{"num_hidden_layers": 12, "hidden_size": 128, "num_attention_heads": 4, "num_key_value_heads": 4, "head_dim": 32, "intermediate_size": 512, "vocab_size": 15225, "hidden_act": "geglu", "norm": "rmsnorm", "norm_place": "peri", "norm_eps": 1e-05, "positions": "rope", "rope_theta": 70400.0, "rope_fraction": 0.25, "qk_norm": false, "attn_scale": 0.177, "bias": "all", "tie_word_embeddings": true, "parallel_block": false, "extras": ["capped logits"], "init": "uniform", "init_std_qkv": 0.0442, "init_std_o": 0.00902, "init_std_up": 0.0442, "init_std_down": 0.00902, "optimizer": "muon_variant", "learning_rate": 0.0102, "lr_mult_qkv": 0.4, "lr_mult_o": 2.0, "lr_mult_down": 2.0, "beta1": 0.95, "lr_head": 0.00675, "max_grad_norm": 0.5, "warmup_steps": 200, "schedule": "wsd", "decay_fraction": 0.625, "decay_shape": "linear", "final_lr_fraction": 0.0, "batch_tokens": [8192, 16384, 32768, 65536], "max_seq_len": 1024, "doc_mask": true, "train_tokens": 146500000, "max_steps": 6211, "dataset": "wikipedia_en"}
Each number is 128 + 24 x the weight over its row's rms, rounded and kept within 0 to 255. Layers, rows and columns count from 0. Numbers have three digits each. The size before them is the row's rms in percent of the matrix's.

# layer 6 MLP gate, 512x128, rms 0.369, rows 386-402, columns 0-127
103:144149108156133120161133171147140140102133114129133154108084098160163108094135136169129099160085085098118151165119113166124137140115105095135151122133132081143107132088115194151161110123151141140115084136095091141073104142091138142164120116128103127094142136125093123168125080127137130115135117144123158140110143091152175104109149126113126118134155134149131144077105107130134143109121
102:153105153127144114163150118153134085147122108109128109117124136106117128135139107148145140172101160114128147135122098103151138104148119116150087141157175108118152154153111112131119136128112160098129075088121101142140097141154160105137099099124139156120145114112126109118152132151115150117142140122079118112128186187085081111146116124146165131040136111115135143156100099135137139098087
101:163121123077130143165115131154139093133102157175119105121124074109123134161059154104093169086112104126125151108109102142132141112098095152130180146109124129159110121100143106110144129157115141142140124165137131102123101113095150152101149159139152123107139130110147131123102129118100129173126093140131143116121159130140155122148116181166139176125115139080171132149171137147100137118134
103:110122151151139153117130118106143153122135146123119085143138126097118143137112172134107142096111140086114118110106125106104126157158132123111161155123142118131090108131157127156123113157082109136083119095113102162160096100127102164108106162153135139162134124186136094115139140117134140096186134121134152167142104113147164134077174130163087139139143108130146067150099127101124089088132
092:195138160125118140159152138147117130122119081070153143115116112119125139143104179151115132108108154067096110158134149176135129143147077102109157113137116143140135119085119099120067096077113126097114124143119128145126131122123149103163114140162149131115121171098070135137122153137159106142137117139113122144106125137133125128163103103116142125114064132112142125132147145124080119119108
101:069121163165140120121094116125123107124146146135152131103144158124156134093143153113098103169124164167165124122148120128113145173129182153121113115148130127072124150150152107100145112167083143125176135107123114138133136129141099167141140114077090163136111125127140133138101112114168131129172111125117143128095162144102134091117133159106098138077081140143137126161129158125132129131174
101:119109099075120112125130110148102162143126163100142125155124110145141110100130166138118177130083149152147124116132122150146097120135134115111137140157150135156159111094174132086129128156135121122129088102166165142139112111107124110096113144128146174084157143163120111143161166135140110144161112116135100138096189175143137125155093122117122153117164108147129150081166134151096118171157
103:123119150131136164107105133111130169186145176122160166100083172138106110140170132127081133086144081123120114096123093132151113133145152155145125118096131122138142170153116140142146116138118090125155162120135144137128139154172138147119142124132127171122115137145116160139127157165157122089105113151137135126118138134095126093135127070138156167147179137082093115115090146093109146118124
103:125130096132124147147111113133155140128115090133185175122123171157122163079100145146138118126095118137120113131121095109166139134132137117108140147099137125124140119099151107143149174099091163070087122133156148102160127129147123129170133105123090120134104142142126125124168109127146115133140140091093124151147115122137102192098116127075158108118144156144143068159138149079142146153143
099:139133104124116183131092110123117106107091126155159120150173159148168147137165125137109094121145119138156136157133113104135107138123128139150100128054178121126147133125133176126166123138088148102163149148130101115166113125108142076117102085122085156101151120117098163099143130121142142122134143111168130110096120146139088134096115126090153098137123100163126136167134106128129085099119
092:140136131138111165122144122087143116155121087137139100142137104121119147116151132141108134130161152148100134137108105133109143108136116120132121088059104165116125163090106120130119123102085124082109172163132144125142113147121147104105115148155139116191101154176141100177128126072132165173138121135156136131148087110134116145151124149075131106125156151136150155112171119131107132140180
107:112115095137105093144146137139116135130129110083100140138155120144109156127096126153154108140116150131145128093072137136150101105096112141151132126147122121127107113127152150113067151118138115102179184140095069121154116110088105115105140114157096118126188173127093091098118106168119122150113133090146142139128143144118148102099117122115104104100186126122096111130111122145112138178121
102:152145130161130146124138106138095143110127121128131113070145206147089164134115129092112096115166127125115114147155121097119156172147116154098138131122134118177148106155136088178158107160145141064143171132115126126133108109115127143148143121136138125132148103101104156129136095104088101085150073143169090137128121107161109126103100144126142160125142146143167152133150117123120132126139
098:096079117192124152140133116127147116114102134122156077147138085116122121104094168106152171097136127112134126130118159138174133096145126118122149135089168128136106117125075101099144111153129154120156122097124139119114124175115147152114147103109170142156129106182099125111111141160156135128139116141149108098095066132097129130141101127145113157140148138140142133110105087090108107085107
103:129161120151143098166140136159196135142145153125138126132146179146136124104114105116146134150121105115174081133148125141168114067123106156166154123108130153113132147115105138104126103152131115104104145144129112120145116105133150103103137095075121135157116135130151106162148152126148173125128169099118154134121125151079152142181179100138156119109148103132127147124071152093150149111120
101:123174108154113143114139157120124139110107135117067140102099111170098110133105147111133081102100117104155112138124133128106085125141138124122129137137102120104129139104128105133118088156147085098076109200081117178108127110107128124122150165173107126137147133153147149122097167110121133087149092111128112113116158142162138140118150132107122148125124129126106116202136128123150167148157
105:106132101100168111132156183161121147124114124150147099162161124147113108128100129073149115100129117128138163156095124116140124073109083090148090114149122102181162090119139091080121112119118141122141097083108130128142123121131145110105130118170143122133132083124118097117116142113152144127150074103139135165188124144125139158121132126143107085091098164128147119123130126158135145114141
# layer 6 MLP up, 512x128, rms 0.396, rows 386-402, columns 0-127
100:124156126087084139143120065152112102146139090163144160167115141164090117136141160109098137145108144120150101138113121098087097120134130145070153136129144085138137129141130090139111118142109135134128086116117104126125115113141145105130156127114067126104177121121154117125138154118150104113075118108102118133120148147136125122140103131123082128098164097125155079146133165149170130071140
101:102143120117106103161132143114137119147123123115171076147174113133084092171115123125096108140046134136114118174167130103111112132118120104077148126135138112128144149122152088163126112126081120092153151098131101123121155128141150157143150083102106144136136118123174150123158118149117143115151127138129142137142155191105083132129139144090126169094149144111122156142121087123116120131121
096:140109113131127121148169149152134133110137135145084133142159122140133137120138176104149136135152159126163126176163146137088133193100110119109126154135116167145103112087149140114153134157131090120103107155124118133085159147100124139106142130094106152151150134137150117135129138166126171103183173135163122178104152105123094156112119160184160124140139154122145168115167108119137105135107
106:139146171159131123131153110150088153129168139126128112138096170119127131094122126147102123127090100131182125138150126095120097117100101163104116178176191113135116159106136136117117164139164097131114106140117158143138117088118136107129148159141157166186085110135111096094123130141147074146105130143116122147122116103087131144117134105116121177131129086140102136144086110134145135154115
091:124110156077127112132122141097114102102156116105098122165092100128175101138128164079081104127111132142152120149125115099145098132123131121117128150168136158157146119112097120101078116143081118083115144142083138131132101122143097066129138118142122140145132149140107136177120086141124139115137109163078093115125106129146136101116118129179125129155122099095111111174113143087159141141110
099:131153112104139124163159105146132123107088104128103114128127088155159129108138129091146095126136149102119157177119180075110162093114121130163137161118130144170116126110113115088089112115122126136118129150118166147130134144148081146141098138113164105180123171131108104144123176124111124146101127108082101113128118164148123115145136143119109094192142147173127116095112125153120128124086
109:148116126139188071160105164140139189107175150135171089125118095124148130119143119101111140113165109154120114108140102123118158169160120136104141121121162146145133149138136123094107118151083112141125084167137145128173087142127131110134100103105072125122132115116096156136094087119130121166119100121104082130076109132138111097125126123122132157117110115125151108102132155155117145135163
108:119146155083107176153138106100116136182155144147178135133145117119126161142155130131099100137079102118149129120095092104114150124107094108112093120082153129138141135125121122117135135148107113153136155140114141146115155164149093134129122132075146160117174172144131125152157112114147088130128114171148120170139159136105095114128108127142149132118147108122086139076108163118077090154103
098:114131119099143107108072129168100116139120127093134137116150175158103160109122134125143081114110181075115148102108125169137141144162097122152074151149126159129151200133137122123120165097138150133099135134159105127180126133126115137121137133100143129095131107146117122126162122145169136116113136085096116152132135139128119137158145116128125162109097157076147161128151152151092096102142
099:131123113125106132138106124137146153134160083102106108154099118132124062123115138106156154140119106096177116132102140107096125128174109120116145158123101109142117105116141135138138124134166103152120132141171146126137130129141105165157159126058139088142107177120134075119135130146096111122116133179104170140157111156139128067128153136125165090167119142116105131150077094119113139119114
092:117137138166135128126095133132117131170128128132153070121143102128156158123086132123137119138137117127077177119092107109110128154098121163154086145105071146125122128126117125131136136120109104153143162110114192136150141129133137178076103138166111139133100113139108132139139100089126096155128165144079172110121097108110141114155148142093104121133173128098120117111150125140092134160078
108:128082148168121130110148136164119120122114116117120152095127105130132118143154099148150154139098123107156143148137159091108113131125146090105162097145116195142158160086100168108151136109122135145135057087128140118129126125127158076141136152160067136141115193141156154081120115137118141106112126113119140120133107164130116130170118100125192128119122118119142141140135124125108105152116
096:117125129093123114110139114140125100098165181078095057135108121146120144103125128107156160094106147103164120136153134094125145136128101103123162132109157160106120129145130141148161118129094137101131120131104107117066155165113131105101108139127094132158136130092114124122133140110096173141121162156105132157099140114158144130136129157203134130125117164087137108112126109181137148109111
094:171159075160129129107107141106109115165115159091097164153136140103109150150159150148121107120131084133133106083140145128119141179118129150138077145148087134167098104113135126132114140094151178146119123102132101164098106116124114095094104108159135121124109070117111139140138152147110146123112093134131132115151130103173162133135184134143113120136105128127142118169095165138165147152133
112:136143117095095120106123103112139092150167109127152146107165118119153140081125139079115144107148116109070155124113124128124136122125143085103121075109127171127127100146088127127160146130088161130109128115161172118154094114115106139152105128106127115123090134123085157154132145179115111128125085120135108092157138120167150133112087120124080152124172154145156159109139140164101093136126
114:159142136122128143143132122116120131117137102179079116130065180100133136124132111137085104131135087151150175112093136141163161136165123135102142141114146169117155085120142137138151126129153146154146123132109134137103143080106117116153146123113105194150127200100116113149138108115139101085126104166182099111134162121123121103132161125124141105087120116114135118144137163117127129100103
100:115118126130106111113179131136171137134127139156086151135095110151140112157099105100147114087103120125152130088108117079073096114118072123112173134134123120155119097151106128127153103115139165116132154117114140106203117144118129098100115103119127134122083129179122132148126098156109143128152130110106154144120105121167175158135111102113078127079144142115141122119130155098152134145108
# layer 6 MLP down (transposed), 512x128, rms 0.179, rows 386-402, columns 0-127
098:138160157141149132116110153141130139095090115112158143120113151123117128113161101142156170102140121112112135111154133116174149152113186130133081139120139162125115106141147132118165108118111115113117142097132137140144114148137138169118076129141149115139117115153134141102119147088111131128104059156146101086126162125088099104143129181153158181124105153158104107147132062174132111145131
100:156117149117121146136133103126114137173150130152139146149128135081144137129113116122134131102154117148143116143129140140151116103122150130202131190185131147117095126122091182157116121161124142134090154162097154142129061127111151137156145135146177107135091151116106138142097139119170099133126169123084112131129128120134110115108161116157126110159121146122154119102123167132080128159174
100:170128159102110123116113099112091156131091175142129126104127079097112088143126108135121103141154107118163185135125074138141092143148186130111088137159104126150141127101109137133143094141153155149126131112120089122065145130115122136149102146177121178124120132127151169135122133113091121160095110162098128128108098138139142097101129147151127119154150126149123173139134131119108095097117
111:062110116106153111160179150100113127170122125151166174104162127092132079137131134101128154120134125157115137155111130133136164124130092128114173120110097130162128095114105110119136117110116142181120156149174130102102172158135106150131170097138142143137120105121135159142146156167118123148113114125121114124155128107123128177164111165132098108165136162122143175125118140146122164128089
095:151117104135149115148150118136152134157111157117145118116145096133141109152150058095150126149156076117097189069140114158180134124101100111111084140135131133124102117166136137143134139122160146140128103142138148110128140111138123137107117108127109107094192105130107124108144185122125101131074163135130161132170106143141106143089148131125125119143132129091147143132103171160157109137153
102:100144144123159126157121146115125138101120147160114130119143155102150102150157129106123152148127123136172130136142134167080175131109097134132155099108187121124128085144148130119121154094109113155143126121145158167110157114153114096085158131140135145131113113106133124119118131084095104117164103141125170134147120114104155123082104120126098140105147141081144094115129089165184172069107
105:143121117117123142120165146093132126162133119133114124103126164138144139127142143132129131135102142164134110146145115113116117103142104137138169121121170161070120081130159173132124125116125059150163099098122154127083157221136181121117124147118101146123143138141149083104088112132099123164145104105142151129105123121134134166152132155128076156130160113100123104140108143132093147128126
103:142120098104158106154147115122098124152080111126163106104127120097108105163162134079109121118144135129095128106090094135147137168141123121150098123118109178163121113150154136128131116136132096179133129155129104100112104144150129114115164118126141099130147143138116161118095130144110124095090120189090183140116180113105117119115179139116125107106152102111140148126093163149076143126161
101:144170161151137131088123140105111131111144174156142153159160112153134074121082131122127136084112121152142101133116104130113140140125131157144150121143118119111099150134119125087130206119142161122142089133085091160095144104135123071084128124139142146153097095111145147144160164105149135100105156148153093170133097136142114152100115101113095143108126130125097131144147136103167146128133
098:119116125128160114140119141117144135139126179116101134125137082119132137113102098168096125108133118125159162138116123142141073145153102127100115166112124108151139122146132176117059143149115118150165116094127127149178130113153102126124123127075134117117148121093139146114155124173107150139133075142097110147115137127113053112109158090093119163125150115104123163124139174161096120146150
093:140096114118139141119113121159177101132140145142126161146107099126098111127127107133111150103131120171116155171091118115124126141146193126143182136147159132080124123115141141110148134123137123109138136124165120149144108110104109168100133175085115171157170195121180132158120111128114139145139122135129114124157120147120175133108063128158138137163092140156153096123109122121155157124148
107:134101150181125108119139084137126125133086103143166148136128126123142083111112104127139115165107082101126106120168161157196134120064157141096146168129131125137134070117098114134175120101125153127117073130165150121125119121162151111100112134144105126116133134134131127104131126143137118124112131152127126122082145109111105120106133126144163128147148129116186158107146082146086161106146
089:124151169109157099088162133142114131157091160138114148120124078074131086111113119144135121132107110137111119140091128125162094115136091096113093122096139138111137156133103093141178165114096140130097132117112110111142141148152102146146118103109157102111114143059111141143092123101152098156094129172149149116106146149129094132136139133115135125110144096090132095094145101129154095094161
099:111145139138127148128094100102113187097158100147125098158115161123095122147090144141132136092100122178124068106157125131126132149139120114166130094123116087106125138139121138125152123128150167119082132168120183105173129156141119172113127115130143167178134129116149137097132136157088101132188149161120155156124115131124134110127127100155144125140164106115088130079140140117111117126148
104:152110103108143155121148163098140076164123113160120113108109112131095148144128167090137132140116083109138146122119147107128135085144120121151120132150140116164115167089114112057125135139149153109100155149117068137100125122142108123122115155123138176115161088101110159124121115102126137131090119090124130104158101172120186080132139134113113107129091182113127104133092132121113123107140
108:121152109130085149147113163122114126123099113119115090123129140126131129135132145120162130179096124100153133125142110184105131104141161159130130150045092122130148166123099122114060143125120103145120138133116098178150114106116096140085129099127074149118121142144166146116129168169100149165140115136103112142124131156098166115095099114129133144087124142157118126109112130150169125108150
112:120124126107106129145143136116133190129154165096098138115157115102094115091097145125138190142140146138090135143104122124098140127127138143122126143127121135126153109110103120084106124142109148110150108081141145136173105120131141142117126155110182136136165143136110092102154125122152157108144138125172147104178128119162143069151068142147130170125105159159127107123137089146136170082149